Weights of a small transformer language model.
Size: 14 layers, width 384, 9 heads of 64, MLP 1536 squared ReLU, vocabulary 8192, 35.2M parameters.
Architecture: RMSNorm before each block, no biases in attention or MLP, capped logits.
Training: a variant of SOAP for these matrices, 350M tokens, 5338 steps.
Each number is 128 + 32 x the weight over its row's rms, rounded and kept within 0 to 255. Layers, rows and columns count from 0. Numbers have three digits each. The size before them is the row's rms in percent of the matrix's.

# down: layer 9 MLP down (transposed), 1536x384, rms 0.143, rows 1523-1535, columns 96-143
# up: layer 9 MLP up, 1536x384, rms 0.144, rows 1524-1535, columns 96-143
down1523 092:156172164165109181165122117148132053118134165161087151121087080123082138143137155036165116141155117116124148166096121128038196103121140130135086
up1524 105:131152154111185125140121113116137122112106093197123174110106129132123123109154156129177119108117119117111125155090143172128160104149129108117115
down1524 106:121101089060101170120142153112189099137083112154108098084145134066128083133103131128096078125162094129110098150063106149084148134143099168145200
up1525 105:139150104086134120147120127140115090089088104177108108106111155132128084084103134197130165074169119154147083130158165149095129077168138119187100
down1525 103:157152128116143159134118152131176147074155133161165141119161184119095189048171132133086149124081094095156154073151123084116095086128112134090127
up1526 109:144143157155124147122112123070157057166179188094095092091160129064136103106135090119144100109138091136108159131136169155179140147158088076140096
down1526 104:087109152116126120132105145171120151187094111112122051099106087149162078157176168092064071094176158074129103123118143131139147151109059135147103
up1527 094:097133121138165138191173118101112161137169153109146123208123143124123131073131038175109194139158123146118112144137126151137170145135121093183138
down1527 089:148109097061065149158093112153114114142127147127138100156109094135108089133080138145111134153136173158205122098070108100144127109127131106165112
up1528 098:132118113134137117141196106127167133087113152146107089127117149091139071139128177120125149173114142129146089055146187185115137085138133183133153
down1528 099:109173101076175141165166128097115102095118143081142087142129100150129105222137138133161140180106120124116115126102213133122080108138132147143211
up1529 103:141155115129160159028122038150178072105157157116090142112174123177154121090142116104107112119154173132147113137153151111112081136067090156057134
down1529 094:155111120154173085074168094184123112009129099042105085180156079153134095187112110120144093140148128185101077090127104115187151118081127137095184
up1530 091:109196108089148136110099102170112107146133125115071158151126109108126140118132095135063104122136133157113088123088183103130109125101146093106065
down1530 096:129149106141095113162053166131144122203096081182170153126151174142159156209137081130140133112145087161137076145172103146124184106117087148105101
up1531 100:118130108150108089103151136117107122145130159104145148171162097156165130135187152132033102128142137177134179092151128065189078149100158127151088
down1531 107:107162109128150135098149108155205081052131176122151153231091123093112130143148124119105164135171143122130164075210178174100102152104174170193110
up1532 112:074123043127138106143139122139147138093134160175074097074160147095090130093131105081152155149096132158178147172073095106097127166114099154123114
down1532 107:144174116101115096056143126172214163120093129136062078161183138139121129180074157133112103146072166169163168152127092104151128136143199136100151
up1533 097:129147133130178141164113180098142127119125071155092108139137127142136147091134126116203129155095131175152124057132146150147180136150202151179151
down1533 094:130130127126122140114125153216069059143113185097112110107152112072110123119101182193118128152126134122174138169123098121066150143128028077135085
up1534 102:121145126099160167091143167118159198055130156140184086133146137115092071125069103128178192110122153183080101125087126131084152130124137137115112
down1534 097:110149116087164154056145111154118174171089130192156140157118138109117077189159103120124167126086108163118087105112112129062173098137133135145113
up1535 104:105143113107175143191132191110103134160133123085169166170138132148079105147116139063088169154160090109150178147135110109107131157130137166160128
down1535 104:164130141127066125151183141145140141079134153109160143173112149117131105148082099129109145149178098143150185147042168066091052129123136101103124